Part of a small language model's weights: normalized queries and keys, 134M tokens.
Each number is 50 + 15 x the weight over the matrix's rms, rounded and kept within 0 to 99. Layers, rows and columns count from 0.

# layer 7 attention output, 96x96, rms 0.165, rows 73-95, columns 0-95
54 51 65 28 47 65 64 48 38 50 66 49 36 37 55 41 52 54 62 39 48 51 38 63 38 41 37 51 33 67 41 58 46 36 35 49 50 52 38 55 47 54 42 35 46 73 60 74 47 29 65 59 52 37 68 35 30 41 50 55 54 46 49 60 40 33 30 69 64 42 43 56 73 50 44 56 55 41 56 47 58 71 37 55 10 71 32 56 64 64 75 24 68 38 58 53
41 52 55 51 36 52 57 56 70 41 69 40 47 52 41 34 59 20 37 64 39 51 42 58 39 60 74 53 40 62 39 38 43 49 52 55 44 42 54 71 51 30 45 59 44 36 43 57 43 32 61 50 63 35 64 47 44 38 27 47 47 35 46 61 58 40 56 35 77 47 33 43 37 38 33 37 60 57 72 47 67 79 53 40 30 38 61 48 70 79 48 65 55 49 44 52
37 59 48 43 52 61 46 72 38 50 79 42 31 56 61 55 68 51 57 45 72 56 59 53 59 49 73 43 59 38 70 40 40 11 61 52 55 33 64 23 42 37 35 49 57 40 58 36 39 46 62 65 39 34 41 36 62 35 01 74 57 69 59 56 62 58 45 54 55 42 51 31 58 66 21 84 62 68 57 55 62 46 65 39 06 42 48 33 74 63 76 42 56 48 22 60
22 63 48 67 41 50 40 58 41 48 47 55 29 69 42 31 51 43 33 63 62 65 55 40 48 62 47 51 59 47 80 48 78 52 25 29 60 46 64 57 51 52 41 64 51 49 69 45 58 61 48 35 57 21 56 32 50 56 65 46 50 45 43 30 39 47 86 53 35 67 41 60 55 25 44 39 57 58 52 49 53 54 41 15 35 40 32 62 51 50 29 57 85 61 50 64
39 34 52 31 57 58 58 45 57 38 55 35 28 58 74 61 33 64 46 66 30 70 74 61 30 55 55 57 32 64 55 46 55 41 66 59 47 47 53 43 43 57 56 31 68 42 40 61 57 36 34 44 54 52 61 48 45 64 56 59 53 31 57 38 37 76 36 43 49 70 62 64 42 42 64 67 44 56 66 26 43 90 90 34 43 31 45 31 76 40 37 62 34 48 52 61
46 44 80 29 49 78 66 49 46 67 48 39 40 55 45 53 40 59 51 60 37 43 62 59 71 58 56 38 65 57 28 35 66 57 26 69 29 09 49 40 68 38 53 55 65 49 37 52 50 49 46 55 39 53 43 46 39 42 25 65 44 63 64 51 18 51 51 29 89 56 31 51 26 71 40 52 50 71 72 56 43 42 31 48 54 32 75 55 56 46 76 52 27 29 55 47
52 41 63 59 61 25 70 61 74 70 18 35 45 40 53 58 46 67 50 65 53 76 62 53 36 29 53 36 78 42 53 55 54 58 53 46 27 48 10 24 47 38 51 59 58 72 26 40 50 50 60 50 51 39 42 68 54 62 55 56 41 61 59 58 65 54 52 43 42 57 47 62 15 10 59 56 63 44 58 48 55 66 56 65 50 55 54 55 66 47 57 55 14 35 48 57
57 51 59 57 42 65 62 43 52 48 55 65 80 19 37 64 44 29 54 50 35 29 43 37 71 15 46 57 24 50 33 57 41 58 43 46 72 66 34 57 52 23 78 36 43 74 58 17 51 65 39 39 67 65 57 46 30 54 74 45 14 67 43 44 84 50 64 46 65 24 43 76 57 87 32 66 34 56 25 50 62 52 52 77 71 42 43 49 42 57 54 21 72 12 45 41
81 32 52 27 48 46 55 63 27 57 46 27 25 45 54 39 40 81 48 45 65 51 61 49 56 67 44 64 54 57 44 65 19 51 35 65 32 38 59 53 68 61 55 53 48 73 54 49 67 24 39 40 57 35 53 71 57 42 51 63 42 41 43 52 59 36 28 51 58 46 27 29 36 43 39 64 57 44 43 28 30 28 47 60 58 68 13 36 53 29 54 31 68 35 48 27
61 65 54 67 53 66 58 34 42 68 62 40 58 45 33 41 25 44 47 60 48 25 25 51 73 45 42 56 33 39 61 72 67 33 59 57 38 37 63 49 65 50 62 68 30 73 69 59 51 48 46 35 74 63 53 65 48 36 69 57 12 52 46 71 47 44 26 45 53 45 36 57 39 64 42 54 72 50 49 59 49 68 30 72 71 68 68 55 55 51 40 42 89 49 51 31
66 54 36 28 66 56 46 70 45 51 62 36 53 61 62 75 43 41 46 36 65 53 42 35 64 76 42 57 53 59 54 51 20 30 32 54 66 24 59 58 50 40 32 48 55 52 24 38 43 49 36 56 40 53 55 60 25 25 37 35 41 28 58 60 53 60 64 55 26 94 51 34 52 55 71 52 50 29 74 43 46 40 46 43 26 40 65 49 82 55 69 71 44 45 46 39
51 52 48 43 57 55 45 39 50 53 91 84 51 52 63 54 50 53 43 60 36 40 74 57 49 59 78 21 14 83 45 09 47 27 46 58 29 65 32 60 68 38 65 03 52 32 08 65 27 55 43 08 73 88 54 43 28 61 31 69 45 26 51 44 43 77 31 30 70 44 82 69 39 06 06 33 18 35 89 19 57 40 48 88 63 35 43 40 37 07 28 33 31 91 26 69
46 50 51 54 48 48 17 62 51 41 52 48 39 60 45 41 45 46 45 51 12 56 57 35 21 72 52 49 15 56 67 35 54 45 57 40 74 63 63 58 23 68 31 58 28 24 13 72 19 53 72 39 54 82 43 48 57 34 63 45 25 50 29 37 29 46 57 49 22 73 48 25 72 44 56 23 46 66 79 41 52 59 66 56 52 22 35 57 45 27 18 27 63 38 63 37
38 46 39 71 65 46 58 55 53 66 35 31 42 59 68 41 69 62 57 59 40 79 36 58 73 33 53 43 66 50 31 77 52 36 39 53 76 60 34 45 45 51 44 47 32 77 29 63 35 43 68 34 73 55 84 77 37 50 49 52 37 47 51 18 67 36 59 51 46 37 37 73 45 29 40 61 52 47 37 42 56 46 17 60 33 68 07 47 38 40 21 46 51 43 37 60
30 54 28 37 49 78 52 42 42 52 46 39 45 69 64 51 57 45 72 40 32 52 31 45 64 61 60 75 37 51 65 62 43 28 61 44 53 21 60 44 56 26 57 66 60 35 27 72 43 46 41 42 59 37 56 42 64 50 49 29 53 41 47 66 62 76 48 75 36 74 44 52 46 77 58 53 55 80 67 41 17 21 37 46 61 52 62 61 46 61 54 47 61 58 62 42
41 44 52 35 47 48 49 08 55 48 39 62 43 49 49 53 67 52 64 49 69 43 29 42 39 60 52 47 43 76 54 72 50 52 05 67 46 22 30 49 44 50 47 42 82 31 47 79 39 50 29 47 54 40 53 66 32 50 50 48 48 42 37 49 45 45 80 39 41 44 48 62 47 54 68 74 43 91 40 44 27 33 31 53 39 49 29 52 66 52 54 38 49 22 23 45
40 48 48 75 48 53 52 62 67 48 43 43 65 50 45 54 50 27 60 62 37 48 34 51 61 46 57 49 57 33 46 74 44 65 50 18 63 41 36 49 50 38 50 67 49 51 52 40 70 73 63 39 62 45 45 61 53 35 49 25 50 70 52 34 60 64 61 47 53 55 64 47 35 51 57 29 51 65 34 69 17 41 37 60 51 72 90 24 50 55 52 62 51 36 52 33
35 59 27 64 42 36 44 52 20 48 42 53 48 50 56 37 50 63 41 37 32 49 37 60 28 39 53 60 66 64 48 64 59 45 51 40 45 38 49 56 62 72 52 59 55 56 49 81 46 52 72 67 63 57 66 62 64 58 55 38 47 35 48 38 53 48 45 61 63 67 54 61 40 26 54 41 48 36 51 43 34 50 45 38 58 45 63 67 57 52 64 61 42 83 67 62
53 64 51 39 25 54 93 31 54 44 34 17 32 65 57 54 54 76 50 22 53 70 50 65 46 46 66 72 48 71 68 56 35 29 66 51 60 60 47 38 46 72 61 62 83 34 49 77 83 32 15 47 54 39 39 46 56 63 93 44 56 61 47 42 55 50 28 42 40 64 38 86 31 38 41 40 37 82 73 28 07 52 30 66 32 50 34 58 58 49 00 35 65 40 78 50
46 39 66 58 45 79 32 64 32 57 64 60 38 26 62 48 54 66 44 38 48 68 63 62 61 59 43 48 44 49 48 42 49 36 59 69 58 38 58 65 68 42 49 32 62 87 62 36 52 28 31 53 50 62 72 84 64 52 25 64 54 43 45 61 54 67 18 25 40 58 58 07 40 72 36 77 56 66 44 59 52 58 81 62 46 66 27 12 39 46 65 60 34 46 43 37
48 32 39 49 47 45 61 56 74 50 59 59 38 37 51 76 29 49 49 57 16 24 59 29 34 51 42 63 74 47 52 36 38 41 46 29 54 61 43 65 36 55 48 47 79 52 36 58 55 48 45 56 59 73 41 56 48 43 54 54 24 36 61 40 51 71 31 56 80 39 50 64 45 36 31 65 34 44 70 43 26 67 72 85 68 38 44 49 67 41 60 57 36 86 31 43
73 70 80 74 54 48 50 47 60 24 51 48 50 35 51 33 46 52 42 63 29 55 71 53 49 53 55 57 38 36 64 63 63 51 36 56 56 73 61 55 48 46 39 33 72 54 59 51 41 41 54 43 63 52 66 51 46 44 44 70 37 63 60 45 19 39 44 27 39 26 62 40 33 45 31 54 08 48 43 62 27 71 81 55 68 61 32 21 54 47 49 47 81 31 52 53
43 76 71 72 36 71 47 48 49 50 45 70 66 46 43 54 67 61 63 43 31 34 58 70 50 45 45 40 53 59 65 37 57 67 61 10 46 44 58 55 54 40 60 44 46 49 46 56 70 28 44 59 64 62 32 39 60 56 54 62 58 35 55 64 54 63 14 60 70 49 49 43 62 55 52 62 46 42 46 42 28 73 67 62 67 28 50 33 48 48 48 47 37 55 45 58